From a checkpoint of a small transformer trained on Wikipedia.
Training: a variant of Adam for these matrices, 132M tokens, 4020 steps.
Each number is 50 + 15 x the weight over the matrix's rms, rounded and kept within 0 to 99. Layers, rows and columns count from 0.

# down: layer 5 MLP down (transposed), 448x160, rms 0.0705, rows 3-16, columns 0-79
# gate: layer 5 MLP gate, 448x160, rms 0.0782, rows 4-16, columns 0-79
# up: layer 5 MLP up, 448x160, rms 0.0726, rows 4-16, columns 0-79
down3:38 65 36 52 50 33 47 52 38 28 39 34 57 55 66 55 41 42 41 41 38 37 81 52 54 68 72 62 65 53 71 32 39 76 63 47 40 51 28 69 63 52 56 74 56 56 51 44 54 74 31 79 74 43 43 55 18 44 23 40 55 49 81 47 58 51 50 46 42 51 76 33 45 42 55 62 56 39 24 23
gate4:73 43 55 44 64 50 48 35 63 58 47 46 24 77 48 77 58 52 50 32 31 27 55 46 38 32 52 64 68 67 42 62 55 65 41 35 49 42 66 65 32 59 51 70 57 54 75 59 46 72 37 55 47 58 37 54 47 35 39 46 49 56 39 44 48 27 57 74 40 32 38 62 47 13 41 51 30 72 29 83
up4:48 52 62 34 56 49 63 57 38 99 52 48 56 44 56 38 54 62 40 45 56 44 47 91 32 40 14 52 68 70 57 38 43 33 43 45 61 40 62 45 41 53 59 56 65 33 41 60 57 57 75 50 46 36 43 49 37 47 44 41 48 49 54 56 77 31 42 73 23 30 51 59 41 39 22 53 68 54 47 37
down4:15 19 55 65 32 56 27 44 64 64 18 39 74 77 67 51 60 49 41 41 22 67 47 64 56 56 59 43 32 48 32 48 54 55 76 35 40 87 59 59 66 44 44 40 37 47 68 32 42 43 69 66 67 43 69 50 45 78 49 57 64 46 60 51 46 41 57 68 62 61 42 50 42 53 65 70 32 48 56 47
gate5:74 56 44 62 42 42 42 22 33 58 38 35 51 50 74 55 38 05 44 42 73 51 42 28 43 43 37 57 38 61 56 33 86 54 13 68 57 73 62 44 57 46 67 39 58 30 64 35 44 67 59 56 44 34 39 61 61 70 62 40 59 63 56 52 56 48 43 23 50 39 38 52 36 62 48 51 28 41 42 52
up5:56 58 57 68 29 44 54 63 39 45 57 49 20 74 34 16 45 78 50 68 21 70 19 24 58 44 53 33 61 56 64 26 56 39 56 46 46 36 47 68 29 26 59 32 39 72 61 41 52 67 62 38 45 24 40 78 54 50 44 30 59 17 80 54 42 48 50 25 51 38 36 25 72 35 57 54 51 56 83 48
down5:45 44 59 28 51 56 76 48 38 71 38 57 43 45 48 66 38 59 57 30 64 35 31 64 42 48 42 59 33 33 38 34 32 57 73 47 31 41 67 73 42 46 50 43 73 47 24 45 39 40 60 81 52 60 83 28 63 64 71 43 48 54 31 15 62 40 05 39 23 41 59 45 56 69 43 63 15 67 53 66
gate6:53 44 51 81 38 47 17 38 45 46 40 54 26 39 51 37 46 14 72 32 57 88 44 56 51 54 58 32 32 36 62 43 24 26 30 72 44 48 67 55 50 35 55 54 32 48 52 67 50 41 43 52 38 53 44 35 50 35 74 82 72 46 32 67 47 58 49 16 58 08 65 57 41 40 54 60 50 38 54 71
up6:52 40 59 57 59 30 18 41 51 58 62 39 78 45 91 49 43 25 65 22 68 67 40 59 48 35 67 63 68 34 82 53 70 53 10 55 47 72 59 34 53 44 54 33 52 67 79 50 28 48 58 59 21 43 33 63 54 55 72 48 64 49 64 66 60 33 49 50 65 36 35 58 57 48 30 83 50 65 44 61
down6:59 85 55 40 29 67 44 81 28 65 77 41 58 59 38 59 63 50 66 48 72 64 33 51 44 53 79 44 49 46 42 33 56 46 45 49 31 11 45 62 61 60 41 38 72 64 33 51 74 69 46 74 51 44 63 58 30 40 48 62 48 67 58 54 43 44 38 25 56 55 68 51 67 24 63 55 64 61 44 55
gate7:43 57 34 81 49 32 42 48 51 44 56 73 21 63 62 57 56 59 28 47 44 62 35 28 54 40 12 36 64 72 60 45 67 61 55 51 51 60 70 52 60 08 63 36 57 50 25 56 51 45 53 35 53 72 36 44 48 35 61 41 25 33 21 66 50 60 42 36 29 60 63 51 24 86 53 66 73 56 48 54
up7:52 55 46 64 37 68 61 33 53 69 27 32 74 42 57 44 44 48 53 37 46 47 21 31 55 65 44 36 46 53 62 57 49 80 58 57 49 63 53 35 51 51 46 28 50 79 80 37 21 82 65 42 32 38 66 42 50 86 35 51 44 21 73 48 40 57 51 66 60 09 26 76 50 55 34 38 21 46 45 29
down7:28 29 60 52 50 78 68 25 37 39 51 64 53 63 22 52 47 21 36 57 57 83 46 60 68 20 26 52 70 48 37 40 30 46 41 42 55 31 33 58 55 54 41 54 57 43 60 72 45 46 51 49 47 84 58 39 32 69 13 49 53 56 61 49 47 35 22 52 53 46 37 36 41 55 53 62 56 69 81 34
gate8:32 37 19 60 44 47 59 24 61 24 54 53 71 59 55 46 57 43 71 55 58 63 51 57 63 29 74 44 39 65 56 55 61 26 35 73 22 55 62 67 41 34 62 62 47 50 35 49 69 55 70 49 55 11 51 71 69 33 39 43 40 67 75 43 44 34 63 07 59 49 30 39 60 56 68 55 51 49 46 62
up8:20 34 42 55 64 46 30 63 48 74 66 53 59 38 81 47 69 32 32 52 61 58 75 56 63 77 52 26 39 70 27 52 54 21 42 57 55 61 57 58 57 41 24 37 75 81 58 53 63 71 54 37 37 48 82 64 33 43 70 47 25 59 54 48 47 34 68 45 30 43 42 41 64 33 45 56 43 36 64 54
down8:44 38 45 84 67 58 81 39 30 40 65 49 81 52 48 91 24 54 64 45 37 43 40 41 51 59 77 49 15 37 42 33 51 72 56 59 30 71 45 44 71 69 44 61 92 64 54 36 43 20 57 63 47 40 69 81 59 27 82 38 59 45 35 60 27 33 44 60 37 39 70 32 54 69 43 44 65 58 37 53
gate9:44 49 35 41 18 61 59 44 32 43 61 41 46 77 72 82 39 40 51 42 45 39 33 50 59 41 30 51 61 56 67 57 78 72 43 67 39 44 59 44 44 62 58 70 36 59 33 65 53 39 61 47 34 27 54 58 54 54 43 30 54 30 60 40 31 36 33 63 32 40 58 41 59 55 44 60 57 48 68 79
up9:43 47 52 55 56 56 52 35 46 60 53 41 39 45 79 48 52 39 49 63 42 33 52 41 47 45 63 33 27 61 66 65 62 47 76 47 37 57 50 72 85 58 51 51 72 09 35 44 39 67 43 62 26 51 56 51 53 51 42 47 65 55 50 27 45 73 30 52 55 31 62 42 38 35 58 44 01 32 38 39
down9:36 10 68 49 50 41 46 38 50 51 72 43 81 55 58 45 68 39 39 47 46 59 46 39 49 60 54 56 28 47 43 39 50 51 56 27 39 34 53 27 50 32 53 65 49 56 47 41 60 37 59 62 72 77 55 46 72 50 66 67 35 63 53 53 53 45 37 34 54 21 50 55 59 40 81 36 37 74 30 81
gate10:37 34 69 64 29 46 47 57 80 76 43 43 49 45 43 47 63 72 50 64 48 81 62 44 72 35 69 36 36 56 55 22 50 40 68 62 63 60 40 90 34 44 45 54 45 67 50 63 66 75 30 48 55 45 58 54 55 38 39 38 34 32 44 69 37 30 60 41 54 44 58 27 53 61 66 86 48 76 60 51
up10:62 49 61 79 58 32 49 57 42 59 45 09 39 77 55 38 36 50 38 50 37 70 32 36 72 34 54 50 38 59 56 59 61 47 68 68 44 75 37 70 49 24 43 28 36 33 30 41 56 49 68 19 70 79 49 64 37 47 69 35 36 67 21 76 37 69 54 54 54 76 61 72 53 62 51 28 41 40 56 56
down10:49 63 62 47 45 60 61 72 45 81 55 56 59 39 56 61 61 65 37 49 31 37 37 70 33 24 50 37 67 44 36 68 45 77 47 50 29 63 39 54 31 35 58 66 42 47 38 41 38 49 54 47 56 41 45 67 42 45 31 57 57 56 45 69 53 31 49 55 60 40 82 37 36 56 25 67 60 46 71 55
gate11:41 50 55 70 37 44 58 34 64 57 62 79 35 18 12 31 88 63 59 41 28 71 67 28 26 83 18 65 47 79 52 24 34 47 64 66 37 47 24 59 73 49 28 62 19 68 40 56 35 62 30 66 51 30 37 48 42 59 51 56 26 64 53 60 46 65 87 11 52 65 65 31 47 78 60 56 64 67 46 68
up11:52 44 40 66 72 45 39 44 56 57 67 55 39 46 56 68 40 49 75 39 19 56 36 53 27 47 30 40 76 59 47 27 32 68 61 72 63 61 59 48 57 61 74 61 41 61 69 66 53 45 57 54 52 46 76 51 24 27 50 75 65 50 32 52 50 54 20 40 29 49 37 77 58 55 52 49 60 71 69 55
down11:59 73 42 57 60 60 31 76 59 59 42 56 88 44 59 31 47 53 41 49 48 59 74 47 09 62 48 31 54 72 55 46 40 59 28 69 39 29 52 43 74 35 56 61 60 77 63 43 69 20 69 74 47 48 32 55 22 36 41 54 47 59 23 34 52 68 70 53 22 18 56 44 46 42 32 39 42 38 41 33
gate12:60 55 39 46 37 51 69 34 58 63 46 42 21 32 11 23 49 31 71 25 42 59 39 51 57 46 73 40 54 62 55 80 31 54 24 56 31 59 50 71 58 38 44 54 52 65 33 74 68 45 57 60 56 61 32 18 65 52 56 56 57 56 42 53 23 47 44 49 76 50 53 29 56 63 64 48 31 28 45 59
up12:58 54 70 55 48 44 55 46 28 50 47 25 31 35 42 59 26 44 25 45 57 67 34 57 86 95 55 61 34 34 50 43 41 25 38 53 76 45 56 80 50 56 31 73 64 51 64 60 54 36 44 42 46 60 43 55 49 70 34 47 58 44 54 48 58 36 44 38 45 62 41 36 60 56 63 48 58 57 54 41
down12:51 35 37 82 46 54 80 56 55 66 26 57 55 64 43 54 58 55 60 51 43 36 51 47 40 47 44 38 74 53 54 51 67 62 50 31 42 74 45 46 51 52 67 28 45 41 39 14 30 56 40 51 66 24 51 24 25 57 46 48 73 50 54 48 36 47 60 87 49 77 57 67 55 57 43 29 55 63 51 54
gate13:51 59 25 47 43 47 51 64 75 44 64 62 71 24 51 27 28 60 59 24 62 42 52 64 50 71 33 63 30 39 50 50 36 59 58 58 50 44 48 58 63 42 45 62 45 24 42 65 61 31 25 73 56 65 43 24 61 32 46 77 33 48 29 76 51 54 55 52 42 50 50 55 65 48 20 29 48 60 44 52
up13:65 44 44 37 73 45 47 61 67 71 64 56 44 55 15 39 44 52 62 38 44 27 60 61 51 41 62 41 19 57 37 50 43 59 65 75 51 61 34 47 53 34 40 40 36 43 64 48 40 41 57 52 46 59 50 80 18 36 33 70 35 53 43 40 69 54 65 51 61 68 17 58 47 42 35 43 67 75 48 58
down13:50 73 70 28 50 43 47 74 63 75 56 26 37 54 92 62 70 45 66 43 50 55 48 44 47 19 22 65 61 43 52 50 25 52 43 53 52 52 42 07 68 49 43 45 69 66 33 46 64 55 47 59 32 69 67 35 70 60 60 51 60 51 46 50 67 49 38 35 59 41 47 37 51 64 46 47 51 36 54 62
gate14:03 44 39 42 63 72 73 34 89 25 72 77 15 58 67 13 67 55 20 33 37 17 30 59 54 42 66 51 32 75 29 56 37 74 70 64 74 57 35 64 60 67 42 41 67 60 22 52 49 59 56 46 62 46 59 38 50 41 56 27 36 35 38 36 73 57 61 27 51 48 52 27 37 36 69 50 30 41 82 71
up14:59 34 21 50 44 52 60 43 34 43 19 64 39 47 37 42 45 45 53 50 66 31 31 30 47 43 54 43 25 40 45 66 36 60 56 67 49 49 29 62 53 55 28 68 52 49 48 48 33 49 53 31 36 60 29 36 41 26 37 45 66 47 43 64 38 75 71 53 48 76 36 60 78 62 41 39 25 60 99 59
down14:50 53 60 49 46 51 50 47 36 53 39 40 62 44 34 46 58 34 33 66 61 42 54 61 69 29 40 34 19 44 46 43 70 45 54 64 65 41 48 45 58 43 33 51 55 60 37 77 51 71 26 46 38 52 80 69 46 53 24 33 56 57 39 57 65 52 52 43 85 70 25 67 52 36 37 51 54 48 59 65
gate15:46 43 27 44 45 61 45 39 56 57 63 40 61 73 24 36 48 38 50 52 42 49 61 55 32 69 84 51 30 77 57 45 58 73 54 41 77 53 30 47 54 59 61 35 34 58 50 64 60 54 82 32 53 28 64 57 45 46 40 41 44 45 60 48 78 63 39 60 50 66 46 28 30 40 74 47 39 59 52 41
up15:33 44 50 57 40 41 81 72 51 31 31 48 52 40 63 33 62 45 66 33 49 50 46 38 52 51 53 53 32 61 28 60 30 29 58 60 37 40 44 53 47 81 48 54 53 60 38 49 72 41 20 69 54 60 72 63 31 35 48 34 48 26 34 63 40 55 38 78 46 44 61 54 17 57 64 34 52 51 63 78
down15:44 59 50 52 29 48 69 34 48 65 43 43 41 32 51 46 36 47 67 85 44 60 83 61 34 25 40 27 64 51 44 68 69 71 59 42 52 28 42 76 35 59 54 68 45 48 50 55 70 40 50 68 43 46 32 36 65 60 59 42 40 45 53 56 57 41 75 36 39 82 26 39 51 40 63 35 47 46 32 72
gate16:73 68 68 55 50 59 38 59 73 29 47 33 36 62 35 55 44 52 30 39 55 47 64 29 85 03 58 59 43 59 48 62 54 56 50 51 56 54 66 40 60 26 59 60 57 35 66 60 31 61 75 59 71 54 67 65 59 34 17 57 50 77 47 77 49 46 62 48 45 47 35 23 37 38 59 46 30 75 24 76
up16:38 56 50 51 62 57 38 58 56 69 58 36 65 33 75 76 30 78 31 61 21 28 37 56 66 45 55 37 52 41 49 52 55 76 52 32 51 40 47 58 42 43 41 67 45 49 53 67 65 56 15 70 75 56 25 37 73 69 28 39 56 56 58 46 54 55 49 55 39 50 46 59 41 69 67 64 65 66 47 45
down16:69 51 63 64 58 55 46 36 32 44 64 59 58 73 58 39 48 79 41 38 82 47 42 44 61 46 40 75 52 47 45 47 19 61 45 51 52 51 47 40 42 52 63 45 55 47 63 39 49 42 29 55 53 62 87 35 41 71 67 60 29 27 45 67 62 34 30 44 63 51 75 41 73 65 47 22 53 40 53 66